config.yaml
d_mlp: 640
activation: "tanh_gelu"
init_std_up: 0.0201
optimizer: "muon_variant"
lr_head: 0.00553
seq_len: 1024
Each number is 50 + 10 x the weight over the matrix's rms, rounded and kept within 0 to 99. Layers, rows and columns count from 0.

# layer 5 attention output (transposed), 160x160, rms 0.165, rows 155-159, columns 0-159
81 67 47 51 73 66 34 42 48 45 68 42 38 55 49 46 49 33 46 27 52 42 38 52 47 53 46 46 52 74 61 55 54 85 32 58 67 56 49 55 33 58 43 42 50 45 52 39 62 56 58 41 54 71 68 60 57 33 48 45 50 52 47 44 43 32 51 60 46 66 44 29 31 44 47 46 49 52 61 56 54 18 64 37 34 47 64 69 66 56 72 53 46 21 31 42 61 77 64 53 70 40 78 51 37 48 58 40 39 29 35 62 58 50 57 19 43 48 62 35 28 63 53 57 58 61 41 38 70 50 52 33 44 47 58 33 41 37 34 69 57 50 30 63 53 50 34 56 57 41 60 31 41 36 65 56 47 71 53 58
59 56 65 73 41 43 48 49 48 40 55 53 79 50 49 41 60 49 78 56 57 69 59 48 35 52 48 46 61 51 52 46 49 71 21 52 43 64 59 63 54 72 46 51 42 45 46 53 46 33 48 50 31 38 53 46 57 62 54 46 56 47 21 46 44 34 36 70 22 54 39 43 59 59 44 41 25 51 58 53 54 80 37 51 34 35 35 30 52 53 45 41 60 49 57 70 82 49 43 38 42 48 46 17 45 73 67 48 66 65 27 38 41 62 52 45 71 53 43 45 64 47 34 51 52 41 53 44 63 42 53 50 46 49 71 26 68 58 41 53 33 60 52 54 50 55 71 49 61 71 26 65 57 26 53 44 46 35 66 26
50 41 47 69 50 73 31 59 49 43 46 60 37 46 49 54 41 64 25 52 39 65 58 47 57 59 56 26 65 56 52 45 36 60 37 48 48 61 38 49 68 44 48 34 56 68 32 51 38 01 70 41 61 42 41 54 51 59 43 55 39 69 46 46 52 64 61 54 52 33 37 42 43 43 52 53 48 18 80 16 64 25 59 64 57 40 53 47 32 59 48 40 63 50 52 70 40 54 50 82 61 44 66 39 37 47 51 61 51 60 66 52 45 56 53 34 85 80 52 56 38 47 66 46 28 48 58 42 49 64 35 57 52 39 29 53 61 42 59 40 59 61 64 44 62 30 64 36 35 59 38 51 45 45 46 59 38 46 54 66
36 52 62 36 44 55 37 45 40 41 60 26 50 73 56 52 47 57 58 73 54 41 57 43 34 35 41 47 31 57 62 47 61 42 55 38 57 32 51 58 34 37 60 36 42 61 65 34 60 48 55 37 55 57 52 33 60 52 37 44 53 48 63 57 67 49 41 44 54 51 44 35 42 67 65 56 67 36 52 51 53 30 53 49 47 43 41 45 46 40 40 66 72 65 50 39 65 54 52 55 62 68 61 49 73 27 53 40 58 68 32 34 60 64 50 43 52 40 61 58 47 37 52 60 66 70 43 51 63 42 52 52 56 43 42 39 48 32 55 34 52 30 47 55 67 57 70 44 42 63 72 55 56 34 33 44 46 44 44 62
43 45 66 38 53 25 59 40 41 63 37 81 41 19 38 40 49 63 51 45 42 58 44 37 48 67 47 41 46 57 29 49 77 63 57 84 50 44 54 48 53 46 66 55 36 17 59 52 26 55 58 30 32 47 37 50 57 70 32 53 50 48 77 74 41 55 44 59 61 69 48 41 50 61 59 37 57 48 61 50 33 49 58 41 48 51 67 28 57 60 27 45 44 70 63 37 44 44 40 25 63 33 52 39 57 49 68 72 49 49 35 51 56 42 42 27 66 34 48 62 59 52 49 54 57 56 54 41 38 53 33 60 60 52 51 60 45 52 45 84 43 46 53 51 55 27 24 57 51 45 71 40 52 47 70 46 68 49 55 64
# layer 5 attention value, 160x160, rms 0.224, rows 156-159, columns 0-159
45 51 33 47 48 62 57 61 46 57 65 37 30 43 49 56 31 60 54 51 42 38 48 50 62 52 47 62 37 52 45 47 45 40 73 42 52 38 55 44 57 43 50 69 53 52 58 43 44 47 59 63 39 68 34 64 37 48 34 45 45 41 77 52 47 65 59 42 64 47 52 64 64 55 32 52 69 57 41 51 39 25 61 52 52 46 52 65 57 49 62 41 38 43 50 49 23 65 51 51 57 47 57 80 57 45 24 61 44 43 75 48 56 30 45 40 25 29 49 40 53 55 62 45 46 59 47 57 39 52 59 61 54 50 28 56 44 50 31 50 60 51 35 40 50 61 41 67 44 41 62 45 56 69 57 58 65 38 39 64
62 40 62 36 50 29 58 42 47 46 53 35 57 43 54 37 63 47 74 45 50 47 45 69 52 26 46 68 33 39 54 55 57 35 60 58 49 41 47 45 40 38 58 54 43 45 53 45 47 77 36 43 53 60 63 45 47 43 78 41 68 45 62 53 63 40 50 57 52 51 60 62 51 34 55 56 58 58 42 65 46 76 33 41 40 61 57 49 56 57 47 65 48 39 58 41 53 49 39 55 37 53 26 77 51 43 56 46 42 51 41 52 60 59 69 34 35 49 48 57 49 48 41 55 61 58 45 58 46 34 43 29 43 63 66 43 57 47 41 34 34 40 41 57 42 62 51 41 59 34 57 54 51 52 54 45 54 60 25 60
55 54 26 55 51 55 47 52 51 33 52 59 52 54 48 36 62 42 40 30 39 63 45 45 60 55 54 66 51 53 33 47 58 55 52 55 48 53 51 49 68 79 42 58 57 45 62 62 48 55 53 45 32 55 61 54 40 62 60 46 55 56 59 50 66 49 57 62 39 46 48 67 48 39 34 34 26 53 48 48 37 61 43 46 55 64 49 62 48 57 39 46 31 41 34 71 50 49 50 50 53 41 43 42 49 61 48 47 61 55 56 51 46 51 54 44 39 62 71 61 56 51 43 40 40 35 65 51 45 46 40 62 42 55 51 68 33 46 50 48 50 57 55 41 35 50 56 48 58 35 29 32 41 42 62 51 66 70 59 37
56 40 50 67 46 60 48 61 64 33 75 26 34 62 51 56 38 38 56 65 59 41 53 61 48 47 53 53 53 55 41 59 46 40 42 19 48 61 46 62 51 38 41 58 72 62 44 39 72 51 55 63 70 45 62 49 47 43 66 49 42 58 34 44 54 39 48 46 49 43 40 65 50 47 37 34 38 48 41 51 55 53 48 57 48 57 43 65 41 54 63 52 54 55 53 61 47 46 71 51 35 74 50 43 40 52 27 32 41 42 43 58 51 57 46 57 49 49 38 28 39 55 65 66 65 34 51 61 59 55 60 38 29 51 44 48 36 54 56 30 39 61 42 51 45 68 63 53 41 61 33 73 55 53 57 55 42 63 40 39
# layer 5 MLP up, 640x160, rms 0.259, rows 0-17, columns 0-159
51 62 56 52 48 66 45 32 54 45 32 29 52 26 62 66 50 61 45 51 49 60 70 35 47 43 36 49 70 61 41 50 47 54 49 46 57 61 49 56 52 50 31 29 47 62 49 55 54 42 47 33 44 37 58 49 44 51 36 40 39 45 44 48 40 50 50 39 54 40 48 67 57 59 54 66 56 60 50 68 78 29 56 48 57 44 53 48 42 39 46 52 48 57 43 44 53 62 66 57 54 53 45 46 42 58 59 61 33 57 70 46 50 55 47 55 48 61 38 32 51 63 51 63 47 38 33 61 48 57 48 33 57 41 44 41 53 25 48 44 68 77 60 62 44 56 48 67 41 50 30 61 56 51 47 50 51 53 49 41
50 55 51 45 35 61 52 54 55 42 54 56 55 61 53 44 54 43 59 46 54 32 48 59 55 53 43 56 45 47 45 40 42 46 50 57 55 66 46 54 56 59 67 58 53 55 58 53 39 61 54 43 55 51 54 50 67 50 49 50 54 62 41 60 51 54 57 53 52 34 30 48 48 57 39 46 49 52 44 45 56 47 26 60 49 49 65 49 34 61 52 47 53 72 45 45 34 56 49 56 53 34 43 49 57 49 47 49 54 63 71 54 67 44 57 42 50 54 50 59 46 34 48 54 46 48 31 53 57 53 48 66 40 38 38 41 62 52 48 44 44 45 43 52 43 44 35 54 45 59 44 60 52 38 35 54 51 37 45 50
45 44 43 42 48 68 61 63 52 44 57 60 72 48 36 49 49 45 58 39 59 46 72 60 40 38 58 43 53 45 49 58 59 59 69 36 52 56 40 52 54 54 28 45 63 67 51 38 44 50 54 53 53 48 45 57 50 27 54 45 61 50 48 47 35 58 68 66 59 64 39 61 40 35 51 46 58 58 45 52 35 36 49 57 47 39 50 60 50 54 48 44 59 49 50 61 57 47 40 48 48 41 52 40 52 35 42 52 33 42 52 51 61 49 51 61 40 49 50 43 54 34 47 64 63 56 40 60 57 54 63 62 52 57 41 41 43 34 40 43 69 52 41 53 29 46 60 53 35 41 71 68 52 54 40 32 49 58 54 39
61 44 51 59 80 60 71 48 58 40 62 45 36 55 46 54 32 55 44 47 45 47 50 30 61 45 19 49 49 49 52 52 48 46 48 69 39 26 46 52 60 60 56 53 48 55 58 51 56 61 43 52 40 52 44 54 38 49 69 43 46 66 60 51 38 53 53 33 54 24 37 49 54 55 51 48 59 48 44 56 57 46 64 50 41 45 70 51 48 46 65 49 41 41 41 50 41 56 33 59 46 63 60 46 53 49 46 54 50 43 41 41 70 41 31 54 43 40 68 45 48 54 58 59 69 48 32 38 67 57 55 52 57 65 53 49 56 47 52 56 50 46 49 68 34 56 39 69 41 37 51 33 29 44 53 55 50 55 52 46
42 42 76 31 22 48 56 50 49 40 53 49 66 50 45 48 54 44 35 48 62 65 54 53 53 37 66 46 32 47 50 51 35 58 50 46 47 49 45 63 41 38 42 22 37 51 53 63 66 73 45 60 45 46 59 49 50 66 51 46 67 56 50 48 53 66 53 56 50 50 42 52 55 50 52 51 63 62 43 55 56 34 61 51 34 49 41 55 55 48 53 51 45 37 53 38 49 36 49 34 60 30 59 42 36 43 55 52 56 54 55 59 39 59 54 46 46 56 63 53 53 49 62 37 59 49 63 62 36 60 29 44 50 43 62 50 36 53 48 65 48 54 67 62 47 49 46 56 53 55 41 36 42 34 62 39 52 48 69 46
61 55 51 53 39 63 48 59 56 41 54 52 41 61 44 55 52 41 34 58 58 43 63 58 39 31 59 41 36 56 48 53 75 45 38 57 35 51 54 63 40 71 43 50 52 48 66 65 64 61 52 36 46 45 69 40 51 56 47 52 45 41 43 38 49 31 62 48 56 48 48 72 52 51 38 55 43 58 58 55 16 42 50 58 28 58 64 73 53 54 71 46 40 40 79 67 42 66 48 62 34 50 46 41 30 43 40 64 44 39 54 36 47 43 31 37 35 43 54 41 56 62 54 64 41 64 61 29 67 35 48 50 44 45 55 51 30 53 50 44 49 58 51 54 64 51 51 64 78 49 55 42 44 59 44 50 34 45 35 47
56 79 17 56 53 57 48 56 45 53 54 50 54 48 37 48 32 46 37 34 53 63 50 58 42 56 40 57 54 61 57 42 49 75 53 57 38 51 51 65 47 43 69 30 44 58 55 50 50 56 45 49 39 49 51 57 41 43 60 55 40 50 48 55 60 37 73 53 54 53 59 49 59 52 62 52 57 44 59 54 53 56 48 36 40 50 54 50 58 46 63 66 48 38 58 36 60 53 68 44 51 56 40 54 41 20 49 55 47 52 46 58 47 35 40 41 51 40 52 48 52 60 39 48 47 53 49 58 48 35 50 44 72 57 46 54 53 46 49 47 42 46 38 68 53 43 50 40 43 52 58 37 34 49 45 58 62 52 56 32
44 43 44 45 56 37 55 56 41 50 61 29 62 55 50 39 44 56 75 57 52 46 45 61 48 52 55 61 55 53 33 61 54 45 32 43 55 67 42 38 47 69 56 35 42 45 59 71 39 48 34 43 63 64 66 54 55 56 50 40 51 54 59 44 48 34 42 54 48 39 51 56 42 35 14 71 44 45 45 54 31 55 59 50 42 50 60 57 52 62 50 46 54 71 47 28 42 69 66 60 50 52 53 24 61 61 57 67 72 45 74 45 37 40 51 49 45 37 47 57 54 53 61 37 46 70 55 46 53 49 62 38 36 55 25 36 45 44 57 40 64 63 32 50 59 56 48 40 56 42 45 62 49 50 45 51 37 45 46 42
51 51 62 61 36 33 49 46 54 55 37 46 50 29 37 51 55 56 46 41 58 62 37 63 44 60 38 50 60 50 45 48 66 52 41 63 28 50 47 46 41 49 42 49 50 40 62 64 49 67 62 53 38 54 47 44 36 46 62 52 49 50 41 53 56 51 59 52 48 55 52 48 55 43 64 51 40 49 47 55 49 59 61 54 48 46 53 58 57 46 55 52 55 46 58 50 63 43 18 38 59 54 33 44 56 54 50 51 48 52 61 58 46 50 50 66 52 41 53 46 52 50 51 50 58 50 42 55 44 47 47 43 44 48 44 48 56 49 53 69 51 46 48 46 34 55 48 50 62 66 42 47 55 61 48 46 49 61 52 38
60 53 67 44 37 47 44 44 49 51 67 43 57 51 58 48 46 48 43 56 41 46 52 44 44 49 55 47 57 50 50 44 70 49 44 63 76 55 38 34 57 48 66 41 50 44 60 41 39 60 52 63 43 53 46 55 24 41 58 66 70 67 51 51 38 56 49 49 29 45 57 72 55 35 38 28 55 46 21 34 54 50 45 51 63 58 65 38 57 71 50 44 43 51 50 50 47 49 34 67 29 31 41 54 33 42 49 51 49 47 56 62 65 58 59 51 48 67 57 50 41 47 68 73 39 46 45 44 43 41 56 39 47 53 44 67 51 39 58 60 67 55 42 58 70 50 24 50 44 61 48 43 48 41 39 65 59 52 58 32
58 50 62 58 53 53 51 45 55 51 33 35 50 53 57 44 44 44 32 71 53 32 61 54 63 55 38 55 12 42 71 60 53 51 43 69 52 48 37 50 39 47 48 46 55 68 51 45 42 57 46 56 30 45 58 66 59 49 36 47 57 43 54 65 44 47 56 55 48 73 54 53 42 57 58 47 70 60 45 34 55 43 44 44 60 47 51 57 49 49 63 42 45 47 52 51 38 59 47 36 72 53 49 50 45 60 44 38 55 56 53 66 42 48 64 48 31 52 54 46 37 45 44 54 45 52 61 54 55 50 62 53 60 42 43 32 58 40 47 51 57 55 50 52 59 48 52 56 30 45 51 60 43 37 59 69 28 30 35 43
60 54 58 63 41 52 48 46 48 27 47 49 59 53 43 57 44 35 56 43 46 48 33 28 57 53 67 40 66 55 50 47 62 64 28 67 51 54 46 34 24 59 42 53 52 47 32 47 52 54 41 51 40 21 57 56 56 71 45 75 47 49 55 66 51 39 59 43 41 57 54 57 29 54 37 53 43 37 57 62 48 55 63 56 42 47 63 51 41 75 43 44 45 35 60 61 55 44 56 51 29 35 55 53 38 50 43 54 77 70 63 57 55 48 28 55 59 53 57 61 44 45 44 56 57 47 51 32 51 47 38 50 78 47 58 59 41 44 58 34 42 57 50 53 48 45 62 43 76 44 52 33 35 56 55 57 46 49 51 45
52 19 41 48 49 32 49 47 74 36 67 27 43 49 55 53 53 30 37 72 59 68 44 46 62 77 51 57 61 46 43 33 48 50 49 63 56 47 46 26 50 50 62 52 62 65 50 56 55 49 63 51 45 66 33 44 44 61 61 47 48 45 43 48 54 52 50 53 60 36 44 68 50 55 43 61 21 38 46 34 57 51 43 67 55 40 44 61 54 57 37 47 45 50 54 60 47 54 51 57 66 57 34 52 59 49 61 30 37 42 52 42 63 55 57 51 23 59 48 52 45 44 53 56 50 56 43 51 53 64 41 47 57 46 37 54 45 42 61 56 52 35 39 51 58 60 69 43 41 58 62 42 52 47 34 76 53 38 44 54
45 39 61 34 57 59 60 50 42 57 55 40 59 54 52 47 55 56 47 50 55 44 30 51 55 56 62 54 61 64 46 57 46 49 36 44 61 50 72 39 28 44 46 46 43 66 48 24 54 50 34 43 45 47 59 52 35 42 61 26 46 49 66 62 47 47 67 47 43 49 65 56 48 63 35 75 44 38 47 36 18 28 65 52 38 73 49 58 49 62 52 57 49 39 53 51 57 67 56 52 46 57 83 58 46 56 46 46 36 42 61 45 35 51 74 55 43 22 58 47 63 48 56 45 60 54 70 34 53 57 43 57 46 47 38 34 42 34 45 49 41 58 38 58 56 55 33 56 32 54 52 67 55 65 38 70 41 49 49 34
56 58 41 47 70 72 45 48 39 52 43 54 24 49 45 55 52 57 30 20 34 58 58 41 27 68 45 43 47 54 56 49 46 63 44 24 57 30 45 62 75 67 42 44 64 48 56 31 50 59 61 65 44 37 32 45 48 57 61 45 54 48 43 59 40 48 42 49 54 52 42 32 47 60 29 41 62 40 59 52 47 44 36 52 62 47 47 63 42 26 67 43 62 47 52 39 58 36 47 55 49 54 50 53 36 59 57 48 52 58 56 57 72 55 34 24 34 71 63 30 47 60 32 56 66 63 32 44 72 49 62 40 52 61 59 68 55 40 67 61 42 65 58 61 61 44 67 36 47 53 53 44 46 46 51 52 57 39 37 49
33 44 52 49 32 35 57 56 41 50 50 35 36 42 53 53 55 48 43 63 42 57 55 35 59 46 52 49 50 39 61 43 60 59 54 64 65 29 37 45 27 67 63 54 48 66 50 58 47 46 45 20 44 41 59 34 44 55 48 48 36 44 51 21 43 46 43 66 46 41 58 60 46 46 50 44 54 47 68 54 64 48 67 66 44 65 57 42 47 47 43 57 51 57 55 50 47 45 30 56 40 40 31 51 53 39 49 57 56 60 51 37 59 64 56 48 46 57 59 62 53 45 63 43 63 69 51 67 61 61 48 50 49 45 43 43 53 46 69 48 55 45 53 46 53 53 62 27 38 44 63 58 74 46 43 59 47 61 24 62
52 55 52 51 59 54 59 36 32 46 69 42 51 42 44 43 42 60 45 37 59 54 62 54 49 53 58 53 47 29 57 57 53 43 52 44 36 64 26 38 58 69 55 62 48 43 45 51 68 49 45 63 45 48 49 51 46 33 54 48 21 56 61 55 57 47 63 36 36 60 46 58 39 47 40 44 43 56 56 46 48 70 45 36 49 55 61 56 48 38 50 28 57 38 41 41 60 51 56 47 44 63 55 48 57 48 53 50 54 40 47 41 55 32 47 56 46 48 54 67 34 56 42 49 43 57 53 47 34 55 49 50 60 38 56 65 56 59 58 54 45 47 60 50 43 41 63 49 66 57 54 60 35 76 30 60 56 32 59 40
59 46 44 55 45 43 56 23 52 38 63 45 52 57 44 57 37 59 48 55 36 47 37 47 77 64 59 62 58 40 47 67 59 44 43 47 58 44 53 65 59 51 41 55 46 49 52 37 54 49 54 21 66 51 61 35 65 72 43 42 50 34 65 54 53 39 64 53 48 74 50 48 57 43 32 65 33 56 46 46 42 51 56 47 29 30 41 40 42 70 54 38 56 70 59 44 46 38 52 45 56 34 45 68 50 34 58 56 68 68 51 47 67 47 42 67 47 57 52 55 43 47 26 54 49 50 46 54 25 33 48 54 67 43 52 63 69 42 46 42 33 56 49 15 67 56 51 55 58 36 54 54 43 48 44 51 49 54 58 41
# layer 5 MLP down (transposed), 640x160, rms 0.12, rows 0-16, columns 0-159
44 53 67 39 65 43 65 56 40 44 51 61 65 38 41 50 44 62 53 39 55 56 41 23 42 59 37 54 80 35 50 37 42 58 41 46 40 43 38 66 67 46 43 57 48 49 54 52 51 38 47 34 61 51 46 35 40 57 43 32 46 50 49 50 49 44 34 48 68 45 50 59 41 50 57 49 41 51 50 52 36 42 50 43 54 51 63 53 57 40 47 39 74 63 48 51 46 57 52 49 49 62 48 50 56 80 61 59 41 47 60 59 45 54 33 42 56 40 49 46 53 56 67 60 45 28 65 49 47 53 57 53 37 46 30 26 49 60 51 42 37 64 66 59 58 68 52 33 61 57 48 42 52 48 53 47 53 56 52 48
41 60 64 66 54 52 48 57 36 54 49 53 47 56 55 47 52 47 39 60 31 59 37 50 34 50 48 45 53 43 52 63 43 65 50 51 62 40 42 57 55 55 16 40 42 54 47 45 55 39 37 47 66 45 46 67 49 54 52 44 48 47 81 56 37 50 44 38 46 52 76 45 56 46 63 55 59 59 67 60 27 50 54 40 64 40 56 43 57 60 57 59 43 40 45 48 53 51 52 66 38 60 49 54 44 48 46 34 50 34 46 47 43 60 64 38 34 47 46 49 59 57 52 41 57 56 45 44 48 54 58 44 53 57 42 46 56 43 54 61 54 53 47 41 61 50 53 46 60 46 67 52 35 47 61 42 37 54 32 51
52 51 41 38 54 39 49 44 59 66 44 55 43 40 44 63 43 54 50 53 61 36 37 58 57 48 43 63 65 45 39 74 28 41 42 57 63 58 63 56 39 58 57 48 48 42 72 46 45 44 56 66 32 54 50 58 50 58 37 70 55 51 44 50 45 45 43 41 48 51 47 55 45 51 39 46 59 56 41 42 63 39 55 61 32 56 53 51 69 38 35 56 54 48 52 57 59 59 45 40 55 54 41 69 42 55 58 40 41 52 65 48 47 61 40 52 35 53 49 33 40 52 54 42 44 50 50 60 58 43 36 56 39 52 52 54 43 68 77 55 40 48 42 40 53 38 49 52 34 55 62 50 45 58 62 49 58 43 45 53
45 53 52 43 58 47 58 58 46 49 56 44 60 34 55 66 52 41 45 58 52 50 42 65 45 48 44 51 50 52 43 42 58 56 45 53 47 43 42 51 52 65 43 36 47 58 52 53 49 56 75 49 48 43 51 57 56 58 50 58 49 57 74 41 22 59 49 45 42 53 34 70 47 58 56 40 45 36 70 44 60 53 59 58 45 35 46 51 21 72 54 58 43 63 61 56 54 50 50 42 40 50 45 48 42 21 48 61 58 50 46 56 53 40 35 49 79 56 59 42 60 33 57 47 53 41 56 56 40 58 58 67 32 51 45 45 40 43 49 41 53 54 60 37 50 44 63 51 46 52 42 40 51 41 50 49 50 37 54 47
45 58 54 43 45 54 50 52 54 48 47 45 48 44 45 37 44 63 52 37 70 61 35 41 56 50 57 60 63 26 51 45 47 51 53 48 64 45 39 48 46 48 30 53 57 38 47 63 55 50 56 32 47 39 37 48 74 47 43 36 59 47 55 42 58 65 44 44 54 61 64 44 31 60 54 42 60 49 58 42 57 41 62 55 40 34 51 53 46 43 34 40 40 46 61 55 38 53 41 55 67 54 70 55 42 50 45 68 58 60 42 57 48 44 55 59 47 59 63 56 52 55 48 37 49 49 56 40 39 59 42 49 30 29 37 47 53 53 56 53 48 46 55 54 52 48 53 55 45 49 53 63 61 51 67 51 50 62 31 50
53 62 51 26 64 41 62 53 43 75 53 58 29 30 55 52 52 65 29 53 51 53 28 54 57 39 40 46 53 65 57 44 33 44 54 32 53 55 65 52 48 36 40 57 33 42 48 37 44 59 51 37 60 38 47 48 41 48 69 48 37 65 36 23 56 57 48 52 47 50 52 59 40 52 56 60 48 68 42 50 35 52 41 54 61 68 72 46 34 60 46 49 40 71 48 50 49 27 53 48 44 64 41 37 48 34 55 67 47 57 28 50 50 44 53 44 59 60 51 73 59 47 73 42 56 38 60 46 29 78 44 52 35 48 44 62 56 54 46 51 50 57 51 63 36 57 47 31 45 44 51 50 63 61 46 40 57 60 79 50
57 37 57 57 57 52 39 31 44 50 49 44 43 55 51 45 60 56 52 56 54 37 52 42 46 59 37 58 50 63 45 58 37 46 45 56 40 38 46 56 47 55 52 58 57 51 45 34 36 47 49 38 57 46 50 46 58 55 55 45 50 47 63 64 47 64 48 58 45 60 64 70 40 33 49 55 58 71 41 58 36 45 59 62 52 55 55 61 56 51 53 45 56 47 55 52 44 51 60 59 36 59 58 50 64 61 32 36 61 44 57 40 44 56 48 52 38 37 61 58 27 57 61 44 66 35 38 47 61 33 50 44 28 47 57 40 47 54 53 60 56 53 30 49 52 48 52 62 40 53 35 42 58 52 48 52 38 50 38 53
58 40 40 33 58 37 30 57 47 58 44 29 62 70 43 69 57 54 62 09 54 56 57 49 53 68 54 59 49 38 56 54 51 56 55 55 49 51 58 50 47 52 58 57 55 50 42 45 35 35 42 36 55 62 44 50 51 40 64 50 57 39 49 38 39 41 34 47 43 62 40 64 41 47 50 84 58 55 55 33 48 57 63 40 62 49 61 43 60 47 49 66 70 45 66 61 62 39 69 50 56 50 60 26 54 44 55 58 69 54 43 48 47 41 25 69 48 49 65 56 48 53 48 69 39 36 41 33 42 34 51 53 39 62 35 55 35 57 60 54 59 40 50 32 43 50 44 46 62 34 55 51 43 40 58 58 58 67 51 46
38 58 50 44 49 54 60 45 40 23 57 44 45 65 55 52 52 47 47 63 39 33 59 48 59 39 53 44 36 56 45 66 45 52 56 38 66 60 28 58 59 51 49 53 51 62 56 45 58 42 50 36 59 51 50 57 62 59 44 55 60 52 56 59 58 56 51 52 67 42 56 64 48 58 53 59 59 44 46 45 53 32 49 55 48 42 47 49 37 44 57 56 42 65 42 39 44 59 59 42 57 53 51 41 40 29 45 61 45 47 51 41 57 51 48 34 49 44 46 37 57 31 57 60 45 61 64 56 55 70 38 62 44 44 59 55 45 41 45 54 53 47 46 53 51 54 45 54 45 34 52 47 53 53 61 49 56 42 43 54
54 56 27 38 43 53 80 65 63 57 59 60 40 60 53 45 69 49 35 47 44 68 43 59 50 48 45 72 54 44 63 54 61 26 54 58 56 66 66 38 51 41 64 45 73 51 36 24 41 55 64 53 44 52 60 55 68 56 49 57 48 57 50 54 55 42 60 27 49 39 49 59 30 35 54 53 40 41 41 40 52 57 40 68 58 49 79 33 41 74 46 45 46 31 40 32 50 47 48 55 56 49 37 29 53 46 47 46 40 46 38 57 47 44 41 47 54 39 37 53 51 60 55 31 56 62 45 52 55 57 39 55 40 62 52 43 46 48 57 31 67 25 50 65 43 49 60 49 64 60 63 56 59 56 49 46 50 37 26 52
48 54 39 44 56 40 46 54 53 43 56 56 55 49 64 38 59 51 74 54 44 55 54 51 33 49 51 40 69 60 56 55 65 41 58 37 45 61 51 45 63 48 31 38 43 49 41 48 43 32 40 48 57 54 37 65 38 40 69 51 46 43 44 48 46 67 52 41 50 35 39 33 58 64 39 52 37 38 50 55 49 68 52 62 55 53 38 54 36 49 39 54 67 49 67 69 51 50 51 47 45 49 55 53 74 32 57 62 55 53 36 53 70 46 36 49 72 55 47 46 57 51 49 42 52 66 43 60 54 51 38 68 41 47 40 57 40 37 39 53 49 39 50 53 45 46 46 46 66 45 52 51 55 43 36 41 72 59 62 55
48 52 43 55 56 38 59 50 68 48 26 47 45 58 33 67 61 38 56 54 48 48 50 38 54 53 61 71 38 43 53 35 44 50 49 40 57 55 50 65 42 34 56 61 55 54 44 45 51 54 39 44 59 47 50 44 49 53 52 58 46 56 58 45 66 61 72 50 59 55 66 25 38 27 34 27 41 55 63 35 38 55 53 62 51 50 75 48 43 36 63 34 36 53 41 55 52 66 56 37 43 49 37 31 41 40 48 44 43 58 51 58 38 37 43 42 62 55 54 49 52 40 71 63 65 62 60 40 55 39 50 56 63 75 40 35 61 42 44 50 50 75 45 55 45 41 62 58 57 48 25 40 63 64 53 57 46 45 52 49
64 42 58 59 50 39 73 50 46 62 60 54 50 46 47 74 51 48 46 41 56 54 45 55 46 38 39 40 37 55 37 50 52 43 61 53 40 39 50 55 53 50 48 23 62 39 51 51 62 53 47 58 52 34 54 51 52 42 56 41 56 41 71 65 59 44 64 54 37 52 49 61 47 32 50 54 50 40 64 59 64 68 48 33 57 67 29 42 59 55 65 47 67 32 44 42 47 58 57 52 32 53 49 58 51 50 37 64 58 33 46 62 50 43 58 46 64 46 44 54 79 47 56 49 63 47 52 21 56 38 47 28 67 48 60 75 35 63 42 39 38 63 46 36 51 38 57 63 32 53 39 63 51 48 50 54 51 33 65 34
40 46 48 44 60 40 50 51 42 56 59 17 49 79 49 43 59 31 41 44 45 51 37 52 59 44 51 39 53 56 50 31 54 49 36 25 50 56 41 43 35 65 39 74 66 49 47 64 57 59 50 55 67 37 51 28 60 58 71 78 62 45 59 62 34 51 47 72 43 45 60 57 35 40 29 50 54 57 49 54 60 39 55 51 60 50 37 60 52 56 58 53 46 53 48 63 27 43 44 45 59 71 62 33 49 50 34 48 66 49 50 53 43 60 37 52 56 53 61 54 45 65 51 41 28 56 61 47 54 54 43 52 36 64 49 43 77 67 59 44 55 40 53 58 52 50 36 55 30 60 50 41 33 54 59 35 46 52 65 63
39 48 44 47 38 55 83 51 55 63 16 41 61 59 49 63 51 50 43 47 44 64 51 63 29 43 36 45 45 64 23 54 35 57 66 34 47 32 71 37 69 54 62 31 42 60 58 62 51 39 54 60 47 61 51 53 44 61 53 66 56 53 37 73 39 51 65 42 30 43 45 64 37 48 40 39 41 46 50 78 39 56 65 37 55 48 29 69 59 59 38 59 44 57 59 32 55 42 48 79 49 62 56 44 44 65 48 34 39 57 60 39 43 48 39 57 57 49 55 30 61 54 75 35 60 48 57 40 54 57 48 58 49 43 58 59 48 54 40 51 32 43 24 45 40 44 44 64 40 53 51 54 39 54 72 42 48 49 65 58
44 52 42 55 61 58 41 45 57 57 67 52 62 47 34 45 68 46 56 50 33 46 48 57 60 50 57 58 37 63 40 55 30 38 39 51 42 57 63 64 60 36 49 49 50 38 56 39 36 42 60 31 57 71 51 53 53 38 41 41 52 55 49 49 48 44 46 43 42 54 55 54 61 71 56 43 47 65 58 51 47 46 63 38 53 53 32 62 44 53 48 46 65 51 60 46 39 24 44 56 35 65 46 34 43 59 32 64 47 48 49 59 61 43 53 67 39 52 59 53 61 60 45 36 44 35 59 50 40 41 54 50 55 41 49 57 55 65 44 44 56 39 60 41 57 55 39 47 76 48 46 51 41 61 37 55 50 54 51 51
50 38 41 45 52 49 60 57 68 51 53 61 38 54 44 38 55 55 65 47 47 47 49 52 52 31 46 37 52 57 41 64 64 45 48 53 51 45 40 53 65 52 28 36 48 48 45 44 52 26 48 46 33 59 44 57 54 59 51 47 49 44 57 60 52 49 51 36 66 55 56 37 69 40 49 62 61 50 45 49 57 50 42 27 36 52 54 37 62 33 56 58 54 48 65 59 50 62 58 45 51 30 48 45 40 64 57 59 45 44 35 48 43 42 42 48 52 43 47 50 53 58 58 44 39 51 64 64 44 54 58 58 56 54 40 40 56 37 52 56 65 35 37 54 51 64 63 67 34 43 57 51 52 58 42 59 44 54 62 58